config.toml
n_layer = 13
d_model = 384
norm_eps = 1e-05
rope_fraction = 1.0
qk_norm = false
tie_embeddings = false
init = "uniform"
optimizer = "muon_variant"
lr = 0.0159
lr_head = 0.0111
schedule = "wsd"
batch_tokens = 262144
steps = 3467
dataset = "wikipedia_en"
Each number is 128 + 32 x the weight over its row's rms, rounded and kept within 0 to 255. Layers, rows and columns count from 0. Numbers have three digits each. The size before them is the row's rms in percent of the matrix's.

# up: layer 8 MLP up, 768x384, rms 0.0969, rows 607-652, columns 192-287
# down: layer 8 MLP down (transposed), 768x384, rms 0.0696, rows 607-652, columns 192-287
# gate: layer 8 MLP gate, 768x384, rms 0.0916, rows 608-653, columns 192-287
up607 103:117149065167162155153119107149150122118092098092072178070139115125126172134139093100133169148104128140115177106097098119138180168137146142166105131095147085134134120119117167121108151158097083124179156112147126063148083132121108098129088091128107121193150080090095095125107139174130115155
down607 103:095096092103139122132091073065093153079192145076120118140130170148094134128132103101125167107070192146177116052163140162061099128173091160147116062141188120124126112128143094121147098088128149134197160157168124168107159142136238118108153130139191169170180148124130102149105114080143141196
gate608 081:138136156114112099120142053140057137116169094119114150089084137130081128128135178111158156181030127050149137041163120190162136165190142164089160105121115143105104147168109139149137150074087142183104116199139185133129139156173150134126126110118097126122100167181120131132118094131132154164
up608 088:080115107134144151107130114121183148172082159177117144150107119107173179131151111118089158162170069206102112227114048154090068100178159123143083149107122098140126168120123099087148097149103146110170133093125067086179126107099054162145126116170141082122137107104134158099175169079118092132
down608 085:123179104142135113063093172126112142111135119175144153151151119049149176152151134131143050122146117120102093173120136062150189120132160061169105175071082101109143136138127196110144139156132146139138187073158106134142102095174122101128066191177241094136114090121117096117168128082173181139
gate609 100:079107086110156118102140060154094109159089113193156106105076149148190111204115090099142089132156136030058126197046128150104180141160081113110066126112133098136081109139129131118143080103151138113155088134136179112158120153148128133161116117132100108155147145162150123160156124134151104116
up609 099:143150117207200055111101135180153114159076105099126033144117110112194087099127151055115168110082150113141109107138135154126171131138145138166127135145152127081098151168140115145114087132151122135154194129102127172126170148138138108102205128166094164091144140179136128149112171144087118150
down609 099:164136094163080137161135109096203113103124145116130093128121094110097143099134086135093126130087081118165114154152179155152166141146125157112113177131095100148128111094130176163095117136144112134126120140051104106197177168116177168157127064098082174125119147135161129187167131108135071095
gate610 091:152124101183122138148124080163085108140150110135156135108181130171138092164156063113128149116116068162156136148100156214130056158151096111124112097209127086087148148141127125110128109115160105181120096072092094126183091134097168143170118122111143129130113133060088176092137124164122134136
up610 097:089189117130158160138132084164077144129206077094135138122189149129168124146153103145182246160107090070123108095083136173184186140163112079185130110153155163143141087247081117137088119142125143123189143124084181055187097087099151114168088111114150174127149107074158140116087177216143100091
down610 099:102120115078107191154143095172079071151192114106087122105164162110118117102075101116109075134133109130148122118112155143133126157135084153145097154154112125149111120147099154128144160128093182088137114139080098154120179115101153113173121095132141104143094120139204133160128120146186124092
gate611 106:131153124115087129205126131107102144091141156148054104130095156149076115152135113145089156137143096197128156124090139182216059132135150125045097121188145133145159135105146117088119156163156089121132173108138084092151157094126134118108139180125118156113100146117090117157154150142127145096
up611 104:097111085086201132144090101130091151107097090132126088168192165153125056159127162170171091169049109138129099080076194136170138171088147156043173103124096087151079123116124138103167109127158128169133154067132141143115152096145114143136157124201094166118136126136124127106136152093101127079
down611 103:154131125074151174098157134134154128149131171088180073078170108149078122133167162136098061121083177143146107136169132117137104175124127152129139070114116098116107143162079126163067124168111097096147161107143180137082121194170168153174069124179151175138110116086117134120144141162076116126
gate612 102:138101080201119109163138194132067083110112094066084157148101094111105150153122089128140106111143123120103119146087168141135115118200111125109085085160140084128110124106128118096147109131135138136129136130102125115116170144103093092136112156172113103140099115101176110148128112112170088141
up612 100:133079109143127129174126096120132078130125145086116150080125138100102141177126103127145129193119112068153138148118227157074135124209158105083142108094171111112149139122110122084083050143136127088108140073088162099132128101095105118110156229092147119119189081121141169151076108101087143174
down612 102:123170116149151123130099157142150144072087159156118141107144170099105132113138110085138154120123105138107115150076149126121088186110084110093146091146121175112100158086124132127070171110135109105077109140153159105091148206132198088182122164166091094192116118118144128190163110124137081141
gate613 120:111119131170118123120165171181104132125105139146133179130132136141035081053219109141099096144126081156128137116091078155119064102126132070164081120146143117072124129096163119126143140093156145109173123155091110085112056115131115160131108118091064179111125171168106130135156124129141165126
up613 113:150151114081145133152124132100146082107117125107131070098142107103165191185086125122116124086150131119103098106136216116154118136124186098074093110120159149121104124162118198104151118137128171158120129110161166127173191087138129113166175103125131116129159127099132143100140175162125162124
down613 099:116088145099122100127161136117074173191095110107129142139072162135207168135156160109154172140159149134137114144097147135167125211123109085090159135118094117126097101137154067139112199092152103061123093141169168149173146195161149131173163102082101116108108129201189148130082129208080191104
gate614 091:124130100159127070133160115077100130068114155195150073133122159096086098098119132144120077104105148130117119120120111103120169138108097133160140052126130196128172144122149144122149104182134138129141156169157173178171121148138133085157111183132151130217112095142075150145134166134163105157
up614 105:083100157126078161108124151166122084113139120073115129147100121162123090127140117140142153163087146118146098133172086128104114079096141116152096219130154080163153082133122167138150141146176103060069096128115122155089062126122174136126079110140098147086117101085173124123130136159090174109
down614 104:144141098132089133124173121133192066071138088117088138157183137031126129137170104092153108149132145142123062098135125182176104068168117120159140171133155059123138105097130124170160189121187090123080135095105112152059148080139130174082102062099138124051122170157159129148165080016133168100
gate615 104:110169165109122105155132087081131138136188110131119160156142084126133069119172134147116100143059157136157077189103094124133141100119180115131110169095163138137090143161191085153116075105100132139154134134126103139120155181141161128137171110122115070146139104139122159152170147168149154114
up615 100:138097079140068156149077077099089108104108141123100116111104167127127148135131114182169116119107073120131156130150112105142076144188167128135147097162051149145137104145113132088106115117172196150092143138178135113105137097098103151173075099102090158117123169147123193094134098097118084164
down615 101:114148108114093132126133106132160159153112096183116133160140176138110193113162100135108124105157099078170089119075066077111127117119102202087159123131122174105179090170066140141157119197143093158099084126138102118064191135163135136138135163165202132164151157150153071080157121162179181163
gate616 090:138180131176086112192133141144111091155123098097104121160160141104098135129086094070102127103138128142117100126160110181075118089128122132126075107144097106111157176152134154134148100125159145124106104151085169138117010107140116176093087099088179107119153166099138096139166131113123111140
up616 096:117147101091185117131111122154151183115116087124101151184127172143230055154112097122082129176141089120114120139074176139107181121116072157133132100168163098083101134117149128149150143161172120176126136137132137165115075125169136117076118068110179110113179124134130096120133134139103136153
down616 093:159200171100148086118119101175125133136118155163074126130105034130201142108102119166160130100112146157153144120141078121087152094090125184081170173166137113133092094115095086073055129133149138150158091056097149149145127129118147175127115160157173117098147117140113110076130150182094093105
gate617 109:160171164129115099183140216148097136104133152160131072123162125101099095163150099015165102119153163046123118150088142139137143125102109126121148143119156137132189177124086172124111120136092110143084133078142134158140140147108083140092156174166079078133186130180145119068140168134129122145
up617 103:142142068169102089115147095112069153098129145089171156105062144114143115130145123120093100081130124116163079199097155099119167140118073079149124154149145124154120113133062165170095154106111089076098089111154164128099175124075095119200122092091107171103146118095143117101097162112127134148
down617 103:162187107121110118182117148127127102142147166085126136144103103158141108158144126100087130079181117114127126105116171081167119178098110058100150102108154072116120184156117102103139170163145156153116103085120121129110143108136114185103149145163162138123124124148194115129117113110119164132
gate618 104:174148150139198131099121169129117149144134087135136078113081132146137104094147093126147159123092167092174128145089128086189099078127102166131126132149070139153105175124112146178200108103143170108077177138118162147118120174148120090102107120102100193078115106134117156106158139164136173104
up618 107:133173125134140143075099127161110177123113158110086112119178124084079135173137142122198225120136153100071099099123080094100177168111153131129120135195143085176107069103123168114051152096125111146082156117131188146147115102086146109105097148117090111081082069123144102183110201150172154109
down618 105:135142156178087139117127164148151148157128161156124126107183135099103139148124131114088179148109124121097145149115149112102097167172129137188097127084141135124120071113157096129145134125106103094185137122142143146139158082095053156131109117116113101109138112140161161157175107102101111087
gate619 102:142087142175123136145126149115095155204233093120075127090074151087158128135115117152186200142138130127167124109159107132160106123076061094121079116149143114163085128155159154174126123190083083144109109138119118136162096152083129123104151100086119132112070068110188149146123084169120089089
up619 098:117154110159144123083099123132184120159101114239068149130097121142087078181132156073149105130113151139097100121112130131121091094078159099166155087125122082163125149106136130164119135163084133113102081156195139105177119214140138094076140139128094110159093103171145147050129188148141147066
down619 099:085105106137185195140104115117111147117078165142120063165138164121201105169164127105107202119175155140136099170104090137093155156174081138177161138080103111072168154114143145130124157076151137160164089203114161133180109171099129131151071146170120140100114121146137107114144136202132134178
gate620 099:132121149110164127118118163163106100177117119132083138165180108111097181116118179120106144108156145158151099105076103130185110156146133175083147056113150115161129161101108148096199203119126141190107113133151103121137118140118140155126106128119113170137094121121107159129104152153126150098
up620 103:177154136080124137111116104099108175096165138170164133148134073122181107147110106143155137165117132166127138101159182132168126154142126127139128135117050177112148157138138059151069134105096105115178109089139114075151131132170119111147188113122130088105150167156088088128121106093128079155
down620 099:162165106123121167119112107124129080131096037143109137150080113121073168113167170159082124096111167122113153129075129143146136170104117128092214135156182120106122127071113135103141152141099047157185205195150124171159137156133160103130173136091098116123159130146115127111122118205117101118
gate621 107:127130120125134131139142100071151133149119073129121111081135134075171144175161160108106152103177144129135157193113068127073101120143113145127135129182146117114102097074156162204109121186174151135117151099096132136066192150162123114176133107116146094159078123153180168083115152177184101188
up621 100:114048145092122132099159136086147110139076141090112134089160075182126124106160047209081110094047164129146143143138175104089166163162165158113119070145132167113133152114103118101098077155118141104126164162131152116163092121111139120146125113131109199087125171086093149084132118121098187144
down621 103:176131105120106149111091106122086085155156111099158122107118107122136111155075173094139134135172092134121158105120173177175054192171146133120184100139163113149136131102116072118131084076111053161127103136129170101160137142117115191073123086143068106115115122151180135133151104175187119129
gate622 106:105163120142116160156136109119139115127164151114121117073130130064167077084103107149100100166073151087133130150164145124054118097104129122185127147135089111075170119173058133095097119073113090152116112168065161133111086079182050137122168188179128115152129109086125197163125102075098114099
up622 098:138097157146135112131108101110116120106106161124120130128114108110154108083156153123185090133117130187128081167130171119142143117170163128139078158122125156124095086124084133197105167110145091066063142106091041132100144101081197179063161135141126098124073101150140117162127155165161123157
down622 101:194139130173167149196098112126141100108171076106113118198117151119159149074117092119143120126102171107140125089075149186075163123116107123126127109097129171145118177079116116090135115122168088117101113161118104160117151152123158106133145111119160125111089085188174099084135174085108111089
gate623 097:081113121174124098116132141129036085112131141195135101095138156179081122120166159092144150127137150111113095138114194158160097132131138118114123133196116092160142144158149105199163126186109154199129195086073125115166127119140194104146096117167118155150093105106145163147116088162128128118
up623 104:140145175114054121128097110138061092101125110161138118130088105222165148172151177199122105138086127117174062185119152167143068160101076135170115127142105190150128117131134157167163089188168107141118155140127146146210159151097107101121117049106149164192115143165091164173162160123110152168
down623 102:165135088080093168100154124085066149137146088170137154154151127155159148114148102133060141098117153160165104121135149176184149136136117121135151170163070153106173117167145126106142143125100125140131150113106162107118119137112132161175153145089072155105125126181128177144096078228129151100
gate624 100:106180177082100108160143123106155096104175093110180123147115097151122182123102107166089146127069173192137135107163085212167088113132122099121085145062123110145098109157157100128105096092190174128136136148095143134191147088086116078169103113095170105098160179172157079103179156052135182136
up624 095:095096165167131136124145143119180054115137172120111075144136131111162126140125100064146152124056183163101172134068188086163088109125113096180147124129154167133151112123126160151125145127135154137140098146121094116108061130146189157107110113066145163144129125156108141119100070078150162102
down624 097:122137121109088100094106116117160094179154131094119096109123151147124139174152107122090179158135155078160068093120135155111175082094149111156151124120156116125158149131148111153121085057083179157073139126156119127123216134136141186121124195115150106105134097080066074059081053057128144130
gate625 093:116133140120080146150196126120116089137123082137160104166145154091177127141192176103145072098140143071160127011123135144085105085112149203127153136160089191084093138136108074074138146127105100100167195152179097060120048127173139151149137131116163157125107123164168122132081099138129127154
up625 085:167157106168142123139065150155174098123176163151099158158121081125157093129183059166117118125115132134116092184110169132165125183116043058107119145102184079170077121139121156138135101112154103097123109152122204165164173084106089128138126111135086075124162110101163111130142168057122142082
down625 093:142177136089107148159160134081119124127058044117158108135119117112157169092126212157147049091146116124154170044173125093143113115145137199081163133171072106120175134135119105118099139145092119149133156072143144121127000177180155148154124090086123133143094130164136115123145106137147127154
gate626 095:150078090129162102144089145184125079105115148125142106167062097127152116156112134144117096156173102193104154157148059142151101206198123143199182122119095139109131100138094156136139055150127111144103133143135190150069085177133121153109136177110136150142166146162108126139115089129093107121
up626 097:165128095149134097091197078160047176144094084094149080156144129145082131152144159126079166114120109126102167136125193124191109151088077123099067063161132091132131126120104143171143134126132112125109100073114170115159123123144092094126093155153131133103112082098174124128107156177181126155
down626 100:158121093156096126116148166188184117178122149122119138079142126127168155175136149171145152149153138076084133070115134115121207123077126176123132126134143138120177161119091094101141112159124070164147104079108116117141077156162133147101145121153088144112085140183213172106124119068100143133
gate627 099:091139094090054167164153107096169128115146135144089122140143100133161114121126122153192134159150123132143100074161111143104107108135128132121120138153184115136131208126169161090151123214150076103146169165084104126133152142189150106123100148065095116150088113114148119123085161176125153075
up627 101:192147146117145128170091142134140204147084139114152143104182121084085105146165139124065119161143101184169129095089098176068125122075141155089124116146162146106124141101142109102093138075122128110092144098123136156114149127104166160085203118088141122104133111115123124093107150116127140139
down627 101:106125165110155110109064140124117081161128137124122104101072147111130113124098097166132105142158133099136108140166037159204049165099121169140166104169137171172115105148112107121094127117125139091115069152176138171104129142095103100151079123152139169181145104135159129178126040206111109067
gate628 091:139153160107126140190135143110095139126157151104105159142121127163126146192133089091095180130083108097142116188094123126140113142145138168156167171106120086126090143189175138131118198108160172144177118126156139110117156131235145067157093135140094117111155143128116152112114122189173133167
up628 089:163114207095110118196125154128119123128104194114146161128136127173144137153095101164136106152116145152099123127110124184131176207144187179176112106143052102122090150108131119089110140140185134116125202120149085140156106107172124075166147086135169163167145140137140125116156124188127194134
down628 090:111189076078141128082106143140154122061173122117066121151073167080110039154087097166115116134144169136144122165137182140076094136095099151061123142123121168125152117171090140122115152136143141094129123145150117103101162091124130125111144074127111148099113136121149145143086080087162075103
gate629 110:120154106132122120093099171153168192100140178165095101105134144164119118086113072114078106129057154121199137169120168086131124076158150104080102131111100125110147177141100120173119132107097188082136150145151107100099200179130134103143151127132119120111126090124110108116121103122099160163
up629 104:154197115094166149072095090170105135152128159090122135080153182167129096174143154078139080155135125108176156134089161129075124113137126174151144124063078093040085165112147142095125145048082143166084121122090129141178117178181131107119136154148127129061142082149145153124155110114149109069
down629 108:077140104105153111139144047118150178156099136133129124147107144138214133076097175096112140145148122117174101099112093075141146118085065151105162141094098134103115072106143144076153074157107122103113160066127081099120098099125159163168159130140140160165114110154109109094116141121110108186
gate630 106:210118102111142110115095143096117161121113167131137154121171142118133151130091120099143106133067106177177081114127104104069151104139140159131139133116131130119117137068141109134141144151067150173128154089130186137170116161088065084129098141189156120153118145125142172106082178132090147163
up630 096:137098134071106146101140166191138107192164137130144092177099138128156152095116164120148068120165146168107084172142103109075122094180098114171125079212082138178103123083137107102074108141125113056217137071129174089111093084161143088132099139094142176101111125073156089146120109098127117065
down630 107:148165134086151130110129127071115177138130188115177135148151177151115190094079105114195170131086121183145118146092195182133111120142110128097072073152121116164112083085153152119133142174132113143098104060095124144182112169152113091142148113121128134114133124135201145194156166182148081128
gate631 099:094030132154072134197152171086105066123124070135093131113087140153122135112120161104106119144134147142107088124110096151090124132161131032061152157117153104117109117136129165116142193166157119132040157115069192142102083066066209048096134105145110138066169183119168073099133156122110064072
up631 100:164146130134173133193025127134149111138105152133131135168113112155130104049125115144159093109097135130139099150142160064154116137132190137109134129144179144181176075121083156078112169119168119080078161063132149096112134148163194189129095145114119180108121105138076084105098130098096106099
down631 102:122182128068091153127146100141147135182118125136135120144086143159129161112153113194110034198155118141138112114114144095132163133124104092136094119105054128124180140181092162084122189110121150150148137143194169127079129094168123159145136154157111118117052112110064144123140086165143156107
gate632 107:098175106105062113100071136094107084106159141115169129100123191182138053070185105170171140096113157132114153131158125132084122182122154108125133193079101077144039209120125118143101119177104140151116160177140189072117148177154156096190119130153149133123162161128156095109157053122170151144
up632 101:144104129148137053131131162126130111119160124160121095106080076147187093098069065114175162203136092193113148109159134112118173167086106144108141091144156114173117108099147111154092149152107118119120095156118123150147025155088139132091140171152178109118109093134071125111067115071146169125
down632 097:142092063157124049097069178139191151112097107128105161098158105136072182126170146110073124115137126138171170134164069126186112097105114100170123113117134123192135132160127102101167134164111123129119140062124102104122062167103142121136088125167123129136184179119117055159116150182132144088
gate633 110:118150137114123111145193081053144166104148115135144125134047179176128138173155111142068128098073087144139118103099213174172106159138138160158210119158145117131154083075109153115157193116177162114068127174112165148120137140123199101092164137114119158165099176087066113144100046169162073097
up633 106:153106082093170113192169137109059171170155122171060166148095146179092120132078137144104115112158153131153089106103161096126144086065112128133133169174101124097123134170053139140178163102152073117072134191123125173116123111121087171112173070180148120166088126153171167126051207117099137167
down633 106:159110094063108132142105095142158167111138110137123181180121135180110106177107156065109200139126120151131100114090176135123133146152102154111095115168131162074146129104094156135178217142130095198102116140112116120121077080112111173124183113161159123145141087143129158173136078165100128128
gate634 103:114078164106086090163128111163089116129168123128100113183090129159065189085107174135120135152112158171112079193125053151156170076134107138150108167074097114126120126128099147117168192150137141141116141150141122135099182132212166140063124116159115086116153184161116147147104067148162147073
up634 095:115138104139096173130161155133119145075166152149163164188113122117145109121094153075075089102111115099121156145136132133155104109108176125116130120116070095076100125128127211156089114152100192105124112112172102164123089157106116197137141108165154115126185077155177138104095120156184166190
down634 097:063127138133144159157104050164162137141146132160125068124146097142132130161119111157138074141084140113149110084121138128108123095093160082168098156107197110156144119108095069165135133110097175102130149119099085103075108140095155095067077154160188133103134160153174130101154088153204174173
gate635 084:123132112165109124137152154114156104152118122134056095121172146133170111067109109162182096192135103091143098162181130082135140114167139195061143110104128162156196165111163144055156152128117160095152081093164158173151145216157146158168156140121171176146141112202092126107138119086105123137
up635 103:062152125088143100098099157108129108156098184159141098114178132121125122154188122168094162147139088146168109103099111113097160072111154134170108119180081123119120126159108143154103173150038114138129168150132150144157114204178132086179129122149140151123073141077126107070110113159124109148
down635 104:113090196155145113093083109184100107111086175153189110131102136128155078107149130110123120168123094160135100093136087161177109116103179169148124093117152130152194165113103093255098099135111175112118166163080096127101092055142181098117212073161124139122145154100126086144099197100134109142
gate636 095:142080155133083138056166089166130101083159102160043110059146134133160146139112134095170096134082172146114135119136132152156075096138159135146085122179142127124132091151139131129132114144112107139158136041165165121112173156165073090146172106127139152106106142064165146072162153120144118151
up636 096:113173107176104131156191140165125149154104145097123131138178110154125123134104111132083093104128070111151155104102105128209184136180085085173167097082076117069114141093195105099137121102156066104146141144123167155154101105144207121179144158126121191161118182149085139173050158167158180137
down636 101:106175110157159124134182137084124149159158165118180086128121112131045100131098158132061134111158127131108121055156147117101073095111127142153129092081076124085178143109133103104159093102067118167067109212131163123135135084149090154136113134133088151150097146140082146153061105083094207127
gate637 105:096093190075163109179163064092089143100153146137114123139115114153198145131096130125126166101124055174123127173128087200076130113161093090148099097146067121145114110114134114113102144180217169177130082088163083072128185129111095082176165189092109149143147156105155142128133075164120098127
up637 101:134068120094164182123133160157136111067148146046124111097108119125078167139140136121187177076129103087152134146077124088093127146112129171175108064113127130156126140114106123076125114137152116125088225183108121138103170131178132114124214114149108111155186102125111077162182117152091121101
down637 096:108145167133134118127151088060094149129150117143104161113124121123070053162135162147175146125186108064131171102105191191176098095113120146081137078124151152115126084240160142150131137097094122150130068161152106093162114119144064132127135134090120124121155110117086110130112132127170153103
gate638 102:143112102116137127120151124155180162104105124158208127148158162106176141088124089089174133179126109155105170137098125129095175166144126140156107131172152129124118154123116133133156168100104131170119141047121118138138090121130170155094129144140149083131055146103118127099147148126136140142
up638 103:153071146104092112115155185154111107146076095108147110146119141161135159156202161161074115156140123081112192148115121126149134129112066143095170148129156039095113136115119172132138152126096126142100114150114120110140118073134091120103138082111082115131125092139100100124118134122102138157
down638 103:158089084143115145126090160134171126149106071077119195132102126134111157114098158226158101061124138086124151168129159154197133156136150173141121119147107161162135115119117105146116162148071106146112154134149145122101118139095113119130105151136122119103093102128135051089131105120165187105
gate639 107:150076100129169155171053169116113135141131136138081126105139123153154119114120123117148121166142198102135155136160122141096133142181159110131173104091117105126178134130123112090143079137136124079104151140169155143089133178112129107139107087153093121064136154133061105113086078137180145085
up639 100:150164095152048145111171096171147099102142122154128028140130088118124099168081108130134119121109103248119143137087142113114179169117145096156110126146166116133140170093151144193058165108119104171143142086084139158122181168173114134120174153074149152162140182110180148166205180108095151114
down639 104:114166148110118075056136152126150102064172187121097089118153154174178152141112110153130170130138105112150065155081130129119175107114125163198127079163080126151109170068111139169087135100160099123116097084155102073125087106118144123147128159079213120150150115174086123123100112149030084149
gate640 098:041094140109085035143136131131126157174163114120154129112130084111130147077065105149147081187123129116160110139132139093142125097159147121167085146115151115063197160057103164160112198114165077181170153060121083100147119094164175145106119173179128101184144113126158124107131123125084060113
up640 096:112150068092137065109114129144061163114146139084069134117126136165123110122168120131099207149125127105094107058090157146093126187135155107111117114123064138143149154134175143123103134147041113112093078154158173156136155180088097142159128147187160121105140092134163142072124136089134131104
down640 100:082140141121092112115037124156130131152077144067127061159131085126068108105109135142102050144128158146157123172100096098124185068127129145160145136131130123112167111085101136213112193120117112160156147050129142148100071095167167126094119110119146171174110119134133085125131146097086164157
gate641 100:135133112121114142175118088108121152156074102127156168145141190144106109095135117087173070089150111090198106145081121151122143124112084101056123153109126147079107126111168151140170113153154047149117147106188167100140079100113145121144155149108124146064154074131079113066123151184121201095
up641 105:120209099091145128149104092127089147122127145100130100170132167101098133105128162147111162164151163092179102114119100151084089113136102104143085059148181126104158125156118146123080166136091063174186105168127110161124104179156168130098124096124111141125082127106187121137165103145138201091
down641 100:160168151154134193126091157173172130160186130140152168074097170156067141147159151165142165217110167129131154127192166129146118095122175141186140129101091173086136122082122126140126117137159093111135153167166190145127148128108136136076079071179163141150119145111047128160126183068093139174
gate642 107:116070102113183130099143161128126100084128123146118126136162103070087080155130148095144110201143109151154119183082115198095143105186135163129130128166169124128100194162132132106121152129115147126093177105123132198088114131106094107122147143127150099125159103174186193130100131097165104069
up642 101:083115111093122141088162105120051119092191172117105128068118117132119122110162204161090097086133156132133225213091091131079169141096103147156124173103123176113075106091131197138138088163129121135153175092086166122099132129137125105144117171139146093124119161112198171157096101140096082112
down642 101:117111142134120137152191131155134200186110157141086158140092116158143121102133140111120139157115128124087138125156157117130115155143150143108138121115100092170130160203142141131106115152105110124165093160136020160128201116116154101104141081118165068089095131140106159095127198163123089117
gate643 097:123081127142089124145116190108166109086121111125135125150168120083116119034121125120086191143154211129188125132106127096126129122143104118158148123172168124083122148121202110128094179175164103065124070104147125137122068085143123106108186213106123111148133110152102105186188063134130104108
up643 097:073072175152092148174084136145134194168134072102147097108133112128149115153112147127086149167127160068121141130135109157135133149158137062102135101126126093104137129159084141111102175136124120145178093103121141186047104114182147096139117116148135176108091118137144142099183181176170126175
down643 096:157150060136064099186109086158152096143103124117103162156138109080111157144102127173106128105181143104091171088151127151046117211111091115097178116071067149112096147123120176114175145160084178049164124083127060173124145107095150113150109128101157123106115155124142084172168126102144108113
gate644 104:103132090167138128146125136111076101150206155153113181129170087147114162129100118148159151077140181164167071184073157117124123067147143188161105118142163128137119107135155136175176189148111149079075107120050086121121102140120160115154095110161168136119149151116114223146095165138120121152
up644 104:112151142109104156105144105134144144118201159148112146142130146160091143131085146133185110105114164119141089126147097145111145121180109157087145120181129099130075129108048137134115160098111085079070058099073182114108174111166126093111048119134124119075074113163057151137109112111085087139
down644 100:144198129155122093121089125082137124091082086116080088136173165129116111078156082085106128124172186129143113153157151106046152131120127198104152108176128127178180121104122113172167123135090141113103142142091109092163153082142110108178133089164166115141138153116134149062124120127055090111
gate645 085:160152108097101141126118142129170171092099148145126157187124151107084127136138120097113152140128100078128112141017176135180101086127154093091166164192081116100099116109143155065123127081137150137112152160192122150142174129149156132105174155147106087120135117087169187127163136115125160155
up645 082:093111143095152111126128080090102133176089111120071116112167168161144154152101078182159055124155124101139100103097122164160099151111105124082192107112125079121083101137095152188080167132133138129101116132089141151123062148158123104099119149165135110084194109090150122165031115110130153172
down645 083:087083121103073174105138142166106133168183075107149092184145080090132107153139156112151123098111069184139113101123122144080143103098101147214083137173106137091165087115166154086089066072159068136135119134143076110119055091195128123116132104142060139125154181108114166121132125093138120156
gate646 106:153143130133158145142148172157132163087124163143140140140099177153146111125087113111139113140121133142097023200154177124071141186113110136078146121109115123141139128066139087075103106150079048111112108100126198094107069105131098099145058147166113123134098115152137126130114173109118181131
up646 102:159088124124098129113107065134100197113118129136086108110099147131136133063127111088127130117154120130197124131124127070128188147122146131110135120136135114154146141160100197127167139113125096142098161118026136180155159157139156060121137083120126113182129192109129172122163164168087112083
down646 104:103109110157126071169141129104120149173130184116129123103133083129102084144111122085075122094158163115208184161132072104132112113141101081117097140174161105094216128132192139143143146134167138135130079057175125135180098148134127141105092105150185117151122098114129177170122146082160131077
gate647 103:116140089162129119137069146175114154109101144128142171086138182148138152151079059182090117199148111110123091115162202117146120144165120128144151171106162118105135136106138097083087104134149191159164138153140101121125111121193142111128135141112127153081096131064139103096109116130140086177
up647 100:169146077126145138124118131116142163143103136141164138106165092106158135151149089115136166170135151073164082081157137142232137123147124161134134153070118151123078141110140090119152148069129210208137121122073145114123119138152143129154089143106159118101138096130191132102148123143104125127
down647 102:160153117131145126102059234166153100141142135081132162065125101136102079116115093111104158127160078060126150112156111108173127116127161093120169137099123196129143107181172146083094181157112175128170129105141078185166169142107134160123100135112172169077137101079161173121044081115126164185
gate648 105:110141116063109129186133137082093144120149083176134163106095089127164120098125110113120097153086147140090114129068143121170125166071115111115089106102176134147114120148143109102138145101140092189110126103119136138097122098145161101155152138140104158119147174147141147074141133112127182167
up648 104:090134146165152169092191072063132151088114061136125098133085159143132145126115104142195099116147062091101099189157125151150161149160121200168140120110084171132134065119141107155113146154160143100139147114168154120106133137139111109127161098103181168091093041143187091123167130140125156112
down648 104:145083083148149136102110077151113138099205176107155074116156124076148076133136187110134144104081148078106104198172081147165154168113136126137096129122090121159046159193176092119145179134046079150156092100118128135124079048110192200140130087133137110139163160120161127085149115062111077100
gate649 090:111129129128158105132107116120169110145130106133137083140175165145142085128118137138121141100122143174080150126161070106093081078146102083066107090138068136121138171131155105080094080139124140064096090160164115091121116136156188138098136124146104121140118149109155072043132130079124153154
up649 089:140136116158114151106062163136135155132117164173117160131166166118146138133150109136165103135079154097061178123105149138170110163084134100096124119117119108147089115163161165127189052120149105167101120149090101162151068124153094160087148115132178171103123152142135204128122104134161089128
down649 092:133154124140125203174118113162013104131128136104130175147119115096200147107098181154146138075112136135168098156113095162120070117120154139141139144168181121126120071104130125136146170096132118098096118095095198183155089144091109123109177138185129111128129078143173151122139088172067124110
gate650 092:117145180133099183074167131096135139112082136096095134170121175140185066152154159056134137138101170089099147139120127126086124146103162113115153083098116147087153112175120113162145150124171122123071129157164115102181144133131130124149149119086143145184140096139149133104107116102069148154
up650 097:079129103098121110149130152117160132112151143137095110070105149121128162117157099165111132114108115129126168066141093131175155086163112106124090134155139097071132124103100149161086175119219102120135092095139110090122133103135119098117083152109099119103190069097146162145150155137144105129
down650 097:104109085219161146103144110103118149106144052141122136072136139087187153153155111162186132092138121090231117116096171181113121135135106114173138152140124119149118105136107121154111083126095094114154105123129091148081055151159108107106126102119135125120117123160114083096150148086154150102
gate651 077:139116167109078121183077115135125178092104125166158156169110178134132087124127200098081085137118096120120078175147094131130077119137157129157109127107094071132079134124120156118091107157113119083136129142130170099119121114142087136135122152107126148092132160089113105131084115161157138088
up651 085:118117140130050097142078113178159143070191150126086117175107136148114164063134108136089091143120097146146127122135133172124135101107147102141099134148164066127096085125075080149127121128137114157113113102074114071090172113130070078143135166107165100122175095153117152122096172188136157199
down651 080:143143122099118153164128155133162139100161146143117224099063193166129041113126093078093087157122110156123173130118150124121159117104106183159120145130132103200109092106088106111115150114114191115067094119087122105153121165048149166098181160169166102122111128127146116118067163234198130165
gate652 098:181116101162047093132172186121134087116144140109150105099180132093137057167098106104124138192137121025143155111166142125129147071182131120137095117134142076100113096115125127125155149089106155141143132157114155116101117175192098104161150145176084074173122091091106128120171168164123108100
up652 103:147063157121148157198152094135097099145052098133115111099060113145091097160093132153123169171159141173109208182172151139151149129091123074089103141098132144148150147088149126135131163110118123183118171106106148107155109150105132128126115154104130148132167144095135126152084139122127107158
down652 103:108154069125133105143155122121153089156105116123129190165121145101034185149165162163135077134096146131119203099106121154075078133089181094115075088115109087123107110124144152139112068136139119143099152180139131087127160109110144149154144046013132174080177143106103132139128118110105124104
gate653 092:162126190170129094111155102159144122131156099118149135115130151161166164119117152125162061172122128098146106136070172093120134129053154110143129158086181107206121054129095146109119106181088082157129131129064132099096126117088111102129153108096062115119094095101151135132058131119207103140